python train.py --num_hidden_layers=9 --hidden_size=640 --num_attention_heads=10 --num_key_value_heads=1 --head_dim=64 --intermediate_size=2560 --vocab_size=13844 --hidden_act="swiglu" --norm="rmsnorm" --norm_place="pre" --norm_eps=1e-05 --positions="rope" --rope_theta=10000.0 --rope_fraction=1.0 --qk_norm=false --attn_scale=0.125 --bias="none" --tie_word_embeddings=false --parallel_block=false --init="uniform" --init_std_qkv=0.0191 --init_std_o=0.0 --init_std_up=0.0191 --init_std_down=0.0 --optimizer="adam_variant" --learning_rate=0.000507 --beta1=0.95 --beta2=0.98 --weight_decay=0.24 --lr_head=0.00285 --warmup_steps=261 --schedule="wsd" --decay_fraction=0.683 --decay_shape="linear" --final_lr_fraction=0.0 --batch_tokens=65536 --max_seq_len=1024 --doc_mask=false --train_tokens=526900000 --max_steps=8040 --dataset="wikipedia_en"
Each number is 500 + 40 x the weight over its row's rms, rounded and kept within 0 to 999. Layers, rows and columns count from 0. Numbers have three digits each. The size before them is the row's rms in percent of the matrix's.

# layer 6 MLP gate, 2560x640, rms 0.0273, rows 1419-1476, columns 560-639
099:518557515502474455578521521553478610458494509552506476580446467480495494537469491476504519546533459513504581536509449500498450547496479434493498525456489445467553442461473544492485422546487560472513408414534500445537471574492459509460471507
099:451487440524491526489456531469476460540524423543532568474441474530512544495432470507505563481564480494520487568492451513537517531446496412433512520512554447502517514459519489456531435469525527530571462511535516503505467574497502522496524525
099:566477389541472468470474502529489499501533443527447486462541438446549604471477470452518537514526514494528473553472483499480500559536481485526553570484477520515496461512580436544557487534500517483487494517561574449465529620455478540546456532
111:462615575459489561548561517493502501485455543440456486452533527521533511469503438556393547521491540487480454584502523484478462555510510572515456480480531534434446509476540502485475527456530554519499564448528552528510452536461445383536518506
098:563496545491543529507516514517548457443511530470493564536547505527549523515524527471528439491511455454495456501468460524461475570573561583518465507493497530481473492505491495507468548485545485499562547447440483443536501527482504475572487488
102:526554492535480531434519434465443428460522530498531468477517546529552528534494532553473502562548490465509503537499536565500550539436432545489472550471496507472498529477502563547466484507497588507540558477486452470447509525443509502444478494
098:556512460496515498511469483454527484491468459531486518492500524461553569422491535508434487503453556508539522476482494608480483445436480453459552583470403501479541503567529497536444440470580561522582522532513567469527514439448482519525471510
107:521480593496459503453460475447472504483493466605468576596447471483531595510478516498520499492527515460498572534476517583560496551519506477486560501522455534507510497472516525530500492499460554460546437482518515430480460452506480523499471497
096:573492551544482500441447514479415537534474471549550606568509469470525452445370518484471480486524484438498508518567471532472592555593464440442454544533443545538513542501528570481447501456519498478455486519505523502463392512508487485537443471
102:526474591532510505434518476514541532593508463601537437496502531579573478537429536528460548492501484468464503520481498488532490520431468440507447495507419493493477524519502518443528447467463519503472407496437530478457560443472470473441493498
103:418506521556544531477482447531440524450477447447448544515544535536515612586451541550457513470590589487524540471496422482520452486501481472473583546494476513490539538538443458496423524489548506538433524440486550525451425540464446460459560513
113:540505501552486469479462508500450485508440505522525526507441434503508480522582518488501459520462530484459522525490462507532517538554503444547468560511551467539476510497512584476511480531475521471471454609502545541456544483481557503529499511
099:497505548463489492577423519576537504538523486472484640522504541489522531465567517493506530497401500481476529476507537534540514523606512466532482483535464533483523473493497585515561518488512532475505454469524515462422469582429470438546519468
100:462525470478441527524470503477548500425470469501524496542479480536397517478499481462524479492470546572481530533513445480488439498567512486510495432481494483530530493518511483452463511486454490517462512452453535497463516584544507489546494499
099:530463508530495473510434512519509493466480563488484471452503543499446548552455537488386449542523456474501534502459553491546512529514463530453452504441415468491340460471562580526451433417474526544523546490519508442526437507558456544543465548
101:524579477467565474541439561485461491489554563490522520529512490527473462522496495567486475497545440496527534490586433459543512468515455490489486490498439545489526466524485515549488434562510469493492529475565425550487487489501498460527495586
100:479461517546504416533481555504395473547472525430515497588504468507459548571584524536502488564479502486540588473450454443473490539523478423441444511551460470492577467527487571459462495478531590481536496494478578486481454462514405532520446471
099:512513530493443514507468499487583429506540531563484494495571603531578526419623511523444533498415489532523517479511489535529497535548518483500555476484462553559510471518464527474534511476563471557471526424493514449480500548522541544551463523
103:563510422573479590512466566517500470432447499453470500527471505561488489453525552497486499463480495441481524469519553521492482532467456468420448576457444540418484445457470535485542525501507528538457535531538559510486474502510496506493500558
097:453521490420539457513445451569548495551502499411513499565567520469527558507517494505503432514498517446548495496524500466543483516535459482485497496499544522493429539536530544528495529491522544562504478561482479441479473482505508483512520497
105:483532463478413567548482457473451475478517604450509478516423482484476516506463489483505574458541527555463482425498477458537554495525487474541481522556474526471507533503532480488491550493514463503457490492444512460507500591523473497540450526
100:495517493445510457533468497552490444506491547535506465453540477554493510499530458461488446534494573511477501547553530466455512541536561462547515521533514573479515564439396409480520543525496548456564523518495420471507537476504517472512487510
102:507446519505484416500490539430540552472526507507551504517434512455525522546543521461573473583471405511524525494562451501492545502480489492556479541483489473500546509512470490484452592510497552453481520474486514542514492516517527498511542493
098:451487480505447453486511473542514546548494522475534432516570474500488505514523509444524501452551492483518524469473453515538540552576498565544466460555510432470470486488545471525518475471488550498530512445501460535439483477515471469522462513
105:495461544513447525436481493547521491498518552516531500516528524497488482451479448464435538502423514473540501531488505465516536574598450534418516523575464430529433475428511598467473492467484513555566467466448552534450552524565499462425498487
099:490494505520496444493520498515509471468466473578571494606531485509536520589488430502495507495559488480424570487507437492538472555490546467545556493608550468547562457453609489472561465438536515462509463537494466497491525511558460465515469497
113:491531617517500446464405440522520477459505524531502464483494519509481507492510530465456519505498485514546524537471405434564486536528445481469417422469526477518498494472532551459538560496488488561553446527557573517471543473437478463437507559
100:584511567419539524494597460450489491459536524538473593487465464479553505518563456501476490538513432505489458515559498563474484524454519514520492571553447499515474482494513456479473550418530558481559513504505478506496523518526540506483460498
102:472502431563458498525510520476480506474491535474478493556534523449452501511517465471479541499519587535474458453491431483423435542477605517482577528517432515502530556539509479505494472409467499541558485489493510536443528465504457547530491589
096:525546524530493379517486568430524415496537554503500521439452493564575437460541531464520531541563448481441590478527548560506493479523521466486494534515509489463499559442548486493499466516501550478444466509549488472494492465468503441485507481
100:446485485463493468442528524484523547468540495496538493520514542495513537495501470469481538530463508508505494495488522435578440580540499500492538504485505536434485530509533537541487456422490489477506497552432500475441495498449527476489504562
101:460581485503513490515465501502500431536492481523467515515516520561493569517541495514472492487539486543556527553503453518451523553496415553463507507502499455506497476527490432452510503467557519509512491545560539476575501571556495468501503565
099:546512555506523605544463493374480589490490505462480646533524438443476523480420408485510545503474510478538556491487492604547486531532502476510466537559501506517549504477507520498471534454533531567398494537505558494490469447507525530475515429
097:524606511553509516522436562454504505484458497509519472426487458497488461464552507493480536465454470495542549483492523570549535505477456482416538466516501523465487486466510580542512477539553585472533522526493506533419479495463543454489541516
099:448482473427490488459545477484561535502480499515499605538556449431501509501517452454526511473500545490567492449500513482443440498567501482492520533466493584528489588585499472443424443478494578530485500512428576451498449547513543540427433484
101:542544487522492536449570452559507487530485513463498481463546545571578478449539480547493503475435552491468580526452469545492534527461472421509484528487497444486463488526504507416516535461542512500559479452434509526527536533540543417465512502
104:476558462469510538508477459527499468519571494357449508488519451480562473490490485529509466508527477505576508514546553486538541483533502518465441527496544493508486516589582517569458484524491511585488648421489491548427489517495479441512451588
098:575477468550504549464521574471538418503520517573411540488532536500514539460463595469522586494441455568494463554522517474538449528480426446491466466545459572479472507441482471460573514485523491539476484429521524433497511559504589496566514525
100:496483514497395510514474529477506534503517519463584479487465455468466507462481469508443489584526512553417516503485483556484519529555464566469427434507523466551434552518523553425480492513563566508524550447397557486437473439501468514533486571
100:547506491544598519423441551492468555445465519475529541496503514521573540435496431504529523500577446514497497523497463536546521494419449478425480468577482497540486513557472568509387493455509474505519587476534569473478480507530445496480525475
097:521394489495559529479541493467505482422516435546480623558567465437496459519525512418509472505444439513508473435500497511521457513474622422457533475516428506517448569520513465524470432480528489510450526548463534510498560564463484477489495467
099:464488493562467498453544538495510501470398509514430479466470449433513592452500580495427439425529562497488544399511528536484580546509485524450491492484514479537515506526484459472457474531500501434485535430514460485491448563481506440397539514
098:510563461492516463487413555523502454480533533511509541468546529469455551408560425491492538474536531489598448467533407480528457504487514542529572530557491477521486433469500496480453462489535523477596450474502453521449441457514529395486564508
104:492477499423498537436458462468483527483484481546495503520510547514529451472493491526500408487503430483587457513491478466528479473434539419535499486509478535566570482593490507526453489547486435460562496510488520485481465520448452520473509509
101:516487492501439521469478539541545463451516513503508523502562431510498529544571450497515484488568512491475506532444462467608504517492524474523505533559481521454603445532514553497506445508579484524436489521489479475518538471554512471535435492
101:559508435496527437517522517518505479439421469536476528514546544412513540475498498510485537535450440448496436459492518460529540495554512461559440572522505479574462446532510492500477495448507517465571525545479516467509444534456516542590430506
098:548589439525539482548509462537480503485451508490517548551530453478507522505547461512440502495464566489570466507536455527499451521540488526458548496499440436482446564491449515480549476530501445542488501511516531480580482486545525433464550514
099:591501425491521440538505479485478493485525473506517476448551471493476532527531439541481499484478533499505439508541504489454522517501437555534512474453530522508509551425532494484522468489545453488559526541521514508476445452457494511525488514
103:519441461519460472449524512513511486541486488530478495614571513521548509554494499456462495491501524481523537544505450478448499574528478445496490434524478442535507537543486555439515548398405493539524527490465604486522501539441448461516501469
105:538503456496445520518603477490459500440458503516486518515443509443568493474483537455453489555519548484553491500525518437506474519502484432518496508526471483453500478503511513452587453433571541556473539464546502445488511587462490484459522473
100:483529515535584503485475525393478538531526473500460508542549508531504525497531572478457529549423573525517585420534513504478454495572526471525440444495538474573505518526487483440474505478441538563508534544481489463484459543507521489526539550
096:474504561526503538404562501435475377441468573568490489524473551528481467465580565502482567466513472471527557522556522481490530488462524566553445597559501472438524531532469555437498568518574513495461484570467529476499509483489530525550500482
095:487491491392581470538525468442515475548548467507466535579536488537505483486525482419548505539523512487492477414439490438519508518568524572467510498531491594537536519433512452502497425476496500486498467591500541504521563498538456481480525419
100:557529530455471516479533454527467450556572489560510426511463530546542545513515449500489515445497541443467474511528505515437468509460519482484526507525444445411547453557507453568514506531488546515515453518451481440473469480486471433423568517
100:481560468487516489500448458464447511445497450517570489464599592496511518495487510506559430468619456509491565451511468473481470538546493506492534514471474491569425422484434440517490556484545533500507476479497490437530486515511470429476553486
104:476438517479500548512499482546580455541543430471493512511548538547556513464471467388471475527435520479461518463521489417574506505561497473488438586537530533469417470528517567519474431530426497544530538522511529493407516442421481525515417520
098:525516536497498491477493542421480495479525484553549541491545492496496555465494539472504495472498410464540527523516497522525463495460517524456432495519510410432592472460539511506544500498503512576474488519531529476456519513469521525471497583
103:496417547458518495428475498542506472447483506484499496466558469461469544438582530534490549488493512446478534510450506504516533542491511538489558541465523526457517529455470512475547400388604523580487519491518495467561492524527459515515478498
# layer 6 MLP up, 2560x640, rms 0.0261, rows 1419-1476, columns 560-639
102:527482500475527523511541515591484503507459500481425481472485526434472486513596540522481453533576510545473485544495530483479509478446497475461479484537483466531464409565482466496501477494504483538471504482496476521482515538485506550448525542
099:499537548473495524506462517503491536494494521487459485447533474414479540480456598500498489519462553501473502564450530542491488530458625506524513607499500503466485472495430485516460524486524599527559576514523480525446496509497460502492468493
099:498468536461523471422456513506456514455482592432495534509563545537451504445481513591483441484478441583495526445496480441467477491531483550494556461518462501560560576517533512515505470509527463498550448484538460496524523439511592514383470492
101:441470516460519527528419441457550545512558569469423528491489563415557566553575519439503532525466466506560471507477449544513440536506455542492507489485478534506521498524451524536464551448490520478526531483461503426428439502543512454449493472
099:497522431522521511488421496498441500584492469592472452483444567584524474528483538521479482535584452462518486504499597484428478486544528523483519541486496474464460522484526513556525540489440447498426461537515481478552515462544494557459431472
101:520517527489475504482470498617513528521483528433455473538509437440489507514522482508426495546492525503423461531533506457547520496533498527442523544520481501444447474520508530433496433513487496504480547512459451481472468478493551470549512477
099:532512545515523554505525550446477491455496562517540489530527467474508506486491526517518506475561465532450570427463463586486540533479478457453523463576468554542509573478478520511490537488545461476482468502498491410466488451572504504454430484
103:500561439468498522570483566489595508493489487422589498498445517511490535472453501474540612491517511474438531527504478519462473501534456441526508511449490508474400486590471416472570460507459549552502520502443513521468513452562467423522411469
097:427504539521500475509470532492511453465494499502534499443473566529531504509455520462523480479516534409425450470498518497526529444468447504552549511465542488518495486509485533545454481480508517570508414533470458472452480544550478457505494563
102:517479481524490534486414519515548514465441532461509480491473524557482493470523448467483488568524417516508486556460532529475494516520469469461459450511474398564496442540556514413518532527514440509406443570488496461472492541476516505509503443
101:495474565491464530508546523561499511551548457471515458558411474489444511538486493460484533522508522503440480478450525558542469537452457495506487509506544472564536522509501526485544550456529542436517468512433465534532511510469464466477432496
105:430489526512429484399478575520571469522524517486537474492538468471523507446472484464449437558576466491587533537483492535487512542507447478497551461564468492544517506538484520553542433478454512480546536436481517480540441541466562480531464492
101:538556513519492491428520532434449458453545523536541472490475522475486534560435468454484473517552510467483459417501478445502498492437500553500570559562529555493405467470543441499508465529457568515508547578455517502477480505464515493532488486
101:572513515481519475494492620497524440490529480478463500544524504527454501493554567527571511516516469424500489503392534466516484497491474541507528455548571533503518482492469456511453545527455547526554529567519495469550470487601460467557547544
097:507431488438505513510514527489437507443530492500457498556499474457494524510496499487524517487555491520479444515490422498449527494487478439473475561477573486515510481454514497459503472537466464473503532487570424473450468427416508468517538474
095:516492540537518520526496498486450523416441478543450369538516517525533561479473596471479499501475446541404511476464434551520458478530486425590581495537509517500490538493467454473453546448468506500532505494527527470448503484432520579509439531
098:497442454475482537445506500498538437513438538473545476489525427520525493459469516446451461532512540437516483479558510494560490461484481516501593554517490472464433539495552532533520498472502458562516525499508442463541565506507471464511567494
099:494470502496542478416538477473504541540535500539458530497470459495481497462474522455448504554561468436514489456554463517471503464475554532476552444530470525577481578463474389465481449507521545499508552503553484465486555438551485520504528484
102:474492493477534402602433448496529455503451474522520495528440520479511511504520482521531499540462459482512502574529546474483516446476529540496493527459494510537508494509470500511570464512441529453458510449406492488479537530465450531513488510
102:530558443590458406501439459517504471533403456474466460526457482456502479537561478493464511513543478484507510490466509559520559527435424505431519477462534534527567506524502424483510457526603471448522431471546549518481418517536479481500420523
101:595430606478428503513490467459486460446509522422553504480565502491469538471551502469576543538492461462538447510506467494554495530560445481496504470538552472500461473469467451492532503500487415456438494445563498443524486499517503466479511492
101:511495483475555526500524473519532449487495606462506562444489530520520518470508512468466485527503492489522462501394535548506517471489491563516503499494418443559548560532518564530451498478520478511476498475511485463450472513444556452517564493
103:524464511509503524503479544479568475508455537476513450435468529533436525524486470507482566465431514455505511508473503484510510499555443554489430509459481510443549470508472511493444484513471434459497531548567470451470514517504483525464539558
099:540507516505528556563489526494483518484497535493486465568476523486469524456569433460513483571509555585587494498527519412508511471535504506505500537555498500514509533524488492428577507517434546547471531507529480512456446517518503441477499496
103:544437501544477600546517417492522494472458484524529555478573476489536517501512564542448524523473496519473449467474523550445512528506425568388476454506413451523490488535494555578455500429485475469490502510516508466490472501483451559495503522
098:507488458408462485474510465482454550510535429523467487525533499452511563473534539539495527561528486454595421471487582545532459506559514491472497536526513504530464475486500448529448517455554504541530504530580526462517442506460469533496530507
105:513452522481591474548521594425512365528488518572495525435460511474513506484516495515473438584515507506508442571440494437465505471520550484490504496433401559586507475479524432495428456556447470539495570469471563478475472474445548487524517546
103:498551508510464542498475468449530478494480539493525499507553521427496434523468459485439434541464606502503536450497602457514511500518520578470477490523512388464428542462373504589476430596519444457468518542533506454497437578568533545493485464
098:489461528523474482385478469509561445535577496463472501474509488524482516501580549591484445472516490546518411462502538500539481504554551475487470495552550411624502531506494528487504567478504421521511466520551484495583504507530456480487453537
096:471502494565476560511547473517468550478504481443476453426529499437538571504436523503507516467525550451478474510462468463453474521535504481500510462507545452569508611523447574540602541464523523569541576510494466496420506490540512607464483448
103:498569463513423496530521500518467547559422459549548502542505498495583484519520457558452487444548459550520486446480488489521418531454478518483544492450504425527542458481473491520531480548552489424563482481476516476532550554490439503469493461
101:473432498586540416486563496524534519505506568493441540489473478511507471528493501539555486538474500468475492490469537516506424525487441518544400504528529568548552467504474448462492429483474517433501464550470481499451516551500541471455473492
100:493516454482449460441502489531522487507489531484482515454450637427499443521524523497473504496427456481533444482548579506426464505497505525544455478510498525501481522502504469465435481558485549463544469546578485551477398553545542474449516509
099:470550394527427518561436501516505483514480510436523446516491534436464472578480514451449491484455495517541433568393527561457490513478487471534523577500495523503374525472484556503582492514536558456488496457524540546561459507461555521567536518
099:494452499495472502468555495526483546438445498495503491459420481529475479544463421542458437574531523538446483601571403485451482528516478440519554411442517494476531479506489479462505509495460478554492440492536459496528456495535537565580519419
100:471513565567488547552525480435454511474487466491502546523532468465481535497536559500483522498549535524551474570535551492457465517473490600501465477503527601467497499439493494525462470456549470540528486486501522548553479544483364580531444514
101:546510554499578494459552547491546431561490529491456521494531407517516494504526513492478420550483521525394545587434533448490508519535500543528607524516474489425536438533492493549467557477483486498513500450525504531550481490494484469492502597
101:518515457465503455456469529508584456480531489478459590505470468496513507487507541515511472526481495500534454467581518519512519545530508470434502429444553487511539503434560463477548489523512515524441462573517593470468408501466487477502520531
099:523506532483466470498556497544502511534535478556487567496500500600578509502581529489511523463483515499447479483534484458462501498522501484405462528486490512543447525448470524494441525466455514507504530509464465450503503533536503540423532505
101:546469396496471561441461455496528518444513426471482583542466459482489588501514530481443549533507373445525456532475471504507462548516471559435454500509490501442491446523496549423482458401551497492463508536452466516466514519490423517471518499
101:491484544519549478519563451464522532492504536586455448541546494459523528492533508454544486540539433520454472533515461483535571482441503565595561513532445478528444521486470546445491518536478555426548514550576503512489520558492471595483517511
102:412465526447478562472535548440508577511491457500467505462537539453495486490484526537535527443430514478487440487463467496443529466533560443471542492556550531479472527487462481438525572550551470526444476560493453507525446499564449462460562547
100:474530448422539536514463560532518461500585491506514558502498452429470491456486469472524487514522469500541490449503421472465489529469576494498527535500554479504482473433578498539470554460457520537532472508572431558431428458480447446505555527
101:600490511532466550525473504424553557445436564538488471522529533530519478506467515525455520544449467506457480491523489509500513504505574553501537472435471472490464475524465568587456456493499473521551504524521533518415504529467498537483477503
099:466458545481523515552552507496528474556424508498483463497469497487496551445394530473543539547493471461548533590492558483441457556520518473547507481468564475496526543502542580432449518395516487494552538477494505512445447506464461568482548507
099:475482569514526460538510515528497541479474503534556497457524556480512503493512476505554532515463493568520512469570467521445469457549570562465475551550542538607507544478511460506571479492532499478538452517481514546436517496526480521594465477
098:476468484525504451437466491458549499493529462485481544481464488538527493461485524498534449586499464469427491451426514446429546521509479495545456460544551508567509501535493497566522546499548480470487456480469520480454566530486436529537486444
099:549521529528522473512516548432540536546469562416462506493435517489471463480516439503507484543537567417488471511491520541522481503434483476554456455510591537527551509513546473554473423503551501543431481526493492534484515519504548473475480506
100:544454566459566511490548466467571498525527520514466408554467541487530537479535556536487471473411497522537439471477496609574496465487535515503469584498477571504505525467536514554477474472517454492531516436542483441407527553467529477505500495
103:568581561517583534480433479466482561517519447481526549467488481495477508491528459476477503450435464489525513490504521549412474535471513514428500486512546450537483541468450479444525483473487514436518446485505497459492487497566504451525453519
104:524544507452541500484496563447510510429509526506516473507501523535447489539504592510460492528509481505541504500537496545434489509481573434489521425525540533558501484476502481497497487453487501506532542488510515476509509457513527558520456438
098:434509531516500471512484469552483538485505494505524461483477557515523443541435480467473510461465478496458548506488472469416496475535574472518476433444531469481472466518521512552494457545504477497519458508483507443401502452456519491461447567
097:518519524492532454472459525573470503466492440404570489549542439525427535520472466472512482537462526517467501566422490464531546500498441508580479480530501536500515453468491567484569549462462505487414521472477492611476479490489498507507439591
101:446562481459447494487557561583508522530482609512539487456521476487545501459496566536423512471514497514523570545507482508534454512447499540491491451494450531539480570549447490479490544501500499468528516468411509531493503447468449499499442428
100:479530457488496524563551502554507506488437457504437521493544527514537465612492493520523503483552481540473470507593491513504469529491480477543475548487517519498475558441527508486494544468403491484571573546517526520488454541528577488495417494
101:509477516539498536495510597534558492450484510506464522459508486448473455485483492517438494506478491491500476516460446440442515518475537492568497467495461550455483460454492557550506451521436463482518466483536478474472557523465481553535507567
101:460494540588513479559500522537415401480469467429481459498512485551427419537513502444489522479529524485541447496509493507504505507512456487560477493545520526508509532561478526596513454474504525521473564483519529524539481569606473486561481553
104:531455484537464494478449511472552528510505497532547510575490492531507567482519439553520468537484549525474379532407474542476537506513502542513519515531539451471477506485440518480485526543446477509545521472519496533505493434482512428529518560
# layer 6 MLP down (transposed), 2560x640, rms 0.0234, rows 1419-1475, columns 560-639
105:516467599502434501493473484590510517498544514485554568465489512521472483494504527513593436585550467467501508497583512493514462471515597493533556559485450535546539519488479520486466540420515467446508461475477440451499455524447510588436492493
098:481560489518559479532525512582464504513485445543480455489490473485459546486470584521502494462455450490519529517463497532504512536535529508506569524497497526558576505442496516523565501554531534467478533518465467545532519483544480467469501509
096:442504539428591531496501499464477523520478468484472491498401537416558451531467461476554472549494485530565521483478559545526505497523515473451399486542461491529512334492536552489542486454504519516497468529553454560467511533448583449420539507
101:512491533446412532524509504494553552479532586514440529534534534500452524491489483548462539496513473503555506480542605466459474491555449532507488543546509527550510426537476472522509509524514498502538470534502509508449487451518550513483477475
103:529563506473499497460502465539534579496535520449524512464468499450435481495549493472470443494461496522492508442482552570534534488532508467493573428473452495535520514532457483529536524455531444457570541449497458484427513528445503497505566549
103:505555486519475493467470496462593476535489527479518540511502531469509518590451436517450504524484515526477528463534551555561500568519497456453455482403477534550443515414499503465536516460455513579485500560497515479484498472472490589490494546
100:520527541447509473530543522490505488443434492485425529516516515474479515469480552482528453494450478514515471458478478510392567479444412520489540432552500422457464516540466480474524473468574548537552433559433525422570525477475549468489562463
101:439529505489523423549522492444496540603470472503512473479473557559581504476555443500493497528498468535522507516523503490471441515496470500549504528499455472530501471518553500481444525414484484550478493493491508505457576427496515510536553450
099:500458433493514508498451451390489506459517442374514557444501517546493499478542560502561445457452445370498465433555535522489499500506493509561511521514557487506519480467493502467562441544529529500518494424459494510497502494474532530525509481
103:496486469514509444457464482398501519531556529528439439448540510493470520491481456555504469526544441494565454563480556531527539465544599477516587506445490425508518589565557465447521550471461548453526591490482504481530471509537535535494489533
103:508548489495526441560480527537412510569458482561570470538477570499517467518497459533559482434531448532448458493491518575503473507460520480531452447425510539412603518505451491418518479471526534480442489499497511494501453533474506527552464474
103:502504598439477513451483572432542475538522557512527529486472450415489425520470486520475550521507585542464524460409498452544546549492449521621531418453444530444445491492456563518540455474454492495528505493462473485354510464513555503459561417
103:457470518469523582448520510510481509444535600481568455484471467580502486554510409496535473611467533465526475521498541471452491505485474514473444469478548523543473479487539496566521437552465505427485567533460498573501484419528502499487533461
103:462531499498459489512538454523519491493501487428448518556481515524487471565537514396509445524572527449477606491530465541496474522478559464494445503516525454549449519527506455468536508524588547575495500567495503517456493422491452510485526504
098:510468548407448472506457508492579531543444527490456443531470492533434466496509460436517497407526561516592574492516502470521399479425427430530405536467503514497518497597456488474532482564554531512448468519427508543509520484398458566527469490
095:525475407490531459474506536476520510591534503443506522504486508471526411481505442524548469477469518519530527527535498429430481536563440457483502462531504397456501449533569538535458525579536469500491529554430457553533506485543548467502544558
094:487430532497445575449439499482516492502500490478433519493556528475497464466572431470547541459499498468508561534500407458521549563464491430502530454606515577540499579528506460508516484535511514405491499545465492508540523468469481494534529502
102:503481530449490425496522461474526460502493455476451509461450549511509474478548551522499549504475519535484524427513454515485529610520446485483500431523509571472533465474457430492513440494508486447458544430554511519561543464430518527547548545
104:463540415416517500509503528529433504473500499546501492419424545447478484499554448464477505471469463571636485514519479529504484407524471513470542478462505524550574558491579501632479474465517424531529466504478511556582418573447483511486599512
103:568488531521522506463517449510534487588512410448531563469461491517423547548591461465474516477571504457501509530433451497496595430482413467470479532444478534519521496439552549496460415505524453535498462488511534536482510507515547482506525541
104:471516490592472494489457521481538540557417485526460482443478467520465519459508472545530525479558574470510528520503400472525471514492545449528443582493514564505443584483511537492492522480525468431480433450458521495547559515486518508481555482
102:473454511487505530499451533512516459576429488471500512539497504503512454465509546460519423495498461496445505510440480464490444514520411463538564466485401453543506442541488493483473500524543457531490483463469523523587451538474495521461493487
105:530539466549491576448503539462430569524555498491475528491498501530414480528462520498541547451507522448451545537539479465502550505541490484471508515439479463532503561492533486452500508531433514445474490458487478533437540518472514477558477491
103:516573517502530480509502573517516441490488461530375529474483598455538436582465530495499469529503496536508515421429470504518390454486554554459556584545479454507529528443499496517548534529556556491554510485527540516461533487495533528493483499
099:523500490463427588521514503520510494433529455540482470564508533510453567470495492567476446508543459548454435518476477424453546538528516524455554496533488520532483514452555487533509460509515499512494453465463567512463518521557453554472512471
101:498469490518519450480479474452503538516538480548546560557483461501530506508542493497499561560432499450511464473493479528529500487531519548469505457584521488530526432531498414451494486493517503493510532571498519523474501466536531484470461402
108:523458482596514418501495477499455483500417506468502501564480489521506566412529525540539504425481534406522543471496482537516547542504505464544521480500520514535541483512490493506496469401457477480371533470531474552466467431531490545489462429
101:486482561513512553471491502440527588462466471565567478482482424414512518487510516499472470420486499502426499521421517488501419509512515406488540447485456502553459521534458476455481498467478533502496442462471566592501500500377455504494558470
101:567453449479494534537570487477499526486560450453641509504419538460458479532502454484487528498542491522431521526487399431474490534507556524528533457514496477502518488526484532552477541489471437498532488518544417592484530518547497473535453526
090:461510454461536454511482471476492505505502445523504537493405496546518532450433524519472539567518501416533536502531552529512514549499541479503481581536484550521543499404469535507512495506429450494494518496544534545489438459468455428502540468
096:498449496547437530446528518538544444520478541532433460519479450532573484488548472519560486536479484491509452477573499503496403568564515510553526486487507494488557486557481460494539504464486458510602474456516502468488506497550491574467557474
103:504493507519561496519435509527546483514491476481492496536485491552555469459509502564519506454516476475508477517509468537415521514566561496511480516525419525432465476491460445560462467500530545553634490548561528514548436551523541606519437521
100:516490481456457488502478465459551463491499503605476546433435514536601547415487446446504568527426449462451537568597511486554509596557529514557444451411524538519486523484494501457500516452523577510513506487469481554504469515552518467451484488
102:458513510427484459509542499467451512530561496508502461493424495410479453440493504517512590495493436423460530499477496454536534559430457522566522460487523585443492429459568509482504560503569547551409481559520502531569489488514561481504487483
101:413484448423470553462476574527513509620490505558501534528455530504541483416494517530456513496491459501509448465515529409465499470543483485513487478500493434501478489460556505519525440619495514473519478530397491507505507489517464497572457530
101:504459514460537523523464545519494483492497436476422509454467524521503472506474514487561541484485500520495492455502515459551500477481542496515499494524552438499499483459522488467478516487563432533529435429499471507462516546486474480497548496
104:536464519540482505405440547483527549570451538486467505491503419449493495468559548506515504552523507460426488473473490487499420493558578390520479430524502449540514481463456445502566480424433497478506459486560478437465507479449441489540482483
104:503482510441473485487489563554484459471520476529460526561535501536494497489486507513543496516522464545476521491462463506504522506517614557570481452469501525519550500456463528480522383487464556503484470451439522431459530535494511491534481550
100:455460475470479512505526523459504559501473512454541441501465555465482514512514532508521419474512509510517537544426509542456513425406447526480387578474453563481475523511493497508513469453518528463484469492495473457528503542497543450457523446
089:524547498492554492506366520479494587446496492564535507506479483427542462524500482500506519526531517546528515484479515528506507435435442489486472525485512517465494509548514488538485544558506492481501544475495470459538506507508491505486504578
103:548493506498473473536543491467486469542456490515462562507512466520506471516426542552485478506531503497415488498422530466475455478494506497552530512418477517461550481491475409514594522503568561545513497469526518475514565573504442494477492496
104:513539433537498440526450451528452498548472414576554496585514539533547454507492430600459531468533534514491480482530463487510489510492492518571547491399504485490543469492577505490516503485440476532496445495451546494498534475465441483551490479
091:524557520518504515528411540506585488435475492492482448502471505472511477545500489503514505422463555603454517562431528498536517467523507491498494485576497558509498579484506512507503473473454502437512520473505516482467530502487518459460437453
105:523454456496543471510513566538500565514528470414550480547514471544505539505561494536546492507547505461482466532498498508507501518500429472462434529521526558521525519579458488434537454504504594421460476468524485476500552511530409482467522466
091:478479482496446499491542536487559407462437443460453543509523501492475533510505524520521488509510429410472553527427411489514534548460564429476495486513539471466530492468468494569475484436463495454442526538503520487518491493544493494463532484
097:531496544494508528545551446459455521444473449521490537470483497501513522478435485440581565586518452439439484611518552563479469411501497455489486513481553419557494489525496513447471536461424473509477503529445433440566490492526523466561475522
094:536521485453494528467557508454523404498474495480508437464488458547493551496516485551439567499497504518565502524492468475483551543528583523458472541446433513433454579466518526496539504432504490509451507448472587477563433482527477340579511560
100:521523482527487540509533509575517538506477498527536509471578472510452487506529456479481463479515447461499530521521530495508506558527509475497502520550485466549508469436491477431509496605498512569564524498528484531496486505604512490556538483
099:520498515497544459529436506531461504521428535533476478528447516499553483486497489481561580493426525486556512483471453571526501507513420508549507517500491423531555541487540513462460466487540536469462474492552573545472537551464505546526588467
103:497505465500435500521587509490479546456533502500501526502432472479498515434586521452500531475442540469529520482484536464427475506525488570480494466504500482536597532509464460477468572469459520493421456528469527508543544492501507616493488436
099:517432491527403485527540519509535433500500530486523588507528422459477518510482551557489528510511455558518528532460518466437446498489475514507560603479470486473455552489489442505512504561472530564530541518488510440519541425501473504449577538
095:515518455500487456507514484460498519547534549542534453433492440504543531497497467498504482432418557513480531513501536494491509509508504510514469439546503496584491514539550541526467513585496488517509478589435525497591478443490513405491522468
099:469523499514528460439464484480495557440525513538516488450413527541500441475565486510422502465449548534436520492438591462490459543472464533530515522560481548473485538536459541512523529513483535510562507517527524581468519493455476461458473476
102:451479502506531484459497465434486506516479505536475476417546535422521507437532546430513462444526528483520520510415524478543511450458441461471563505532518448572496455497473497483445489490503441560399497511482515515443470531479518489488513488
101:476503479532481504487527526476498555426515502496477552588531467453504516549498493527505523482472512478524504420551492509506510479492494496550538520442514503542467474493472522541435408486441526496523524538595451495488452449575474483590391587
102:501419491497464542505470493527519494520568501493467542524548496446514457465506510500562526447548507491432470523565473478491481476501455511556433446479483442493472486495543540475590452469476477485521479491431480558482553461468497436547478516
101:549454523482469601504461404473497457492542539534522481504555566489542450534487413493491577435519558470528495437575521528513507526534539488447498501508540579461459531521491545505581533447521445518488506470535424548549535584481534499483515495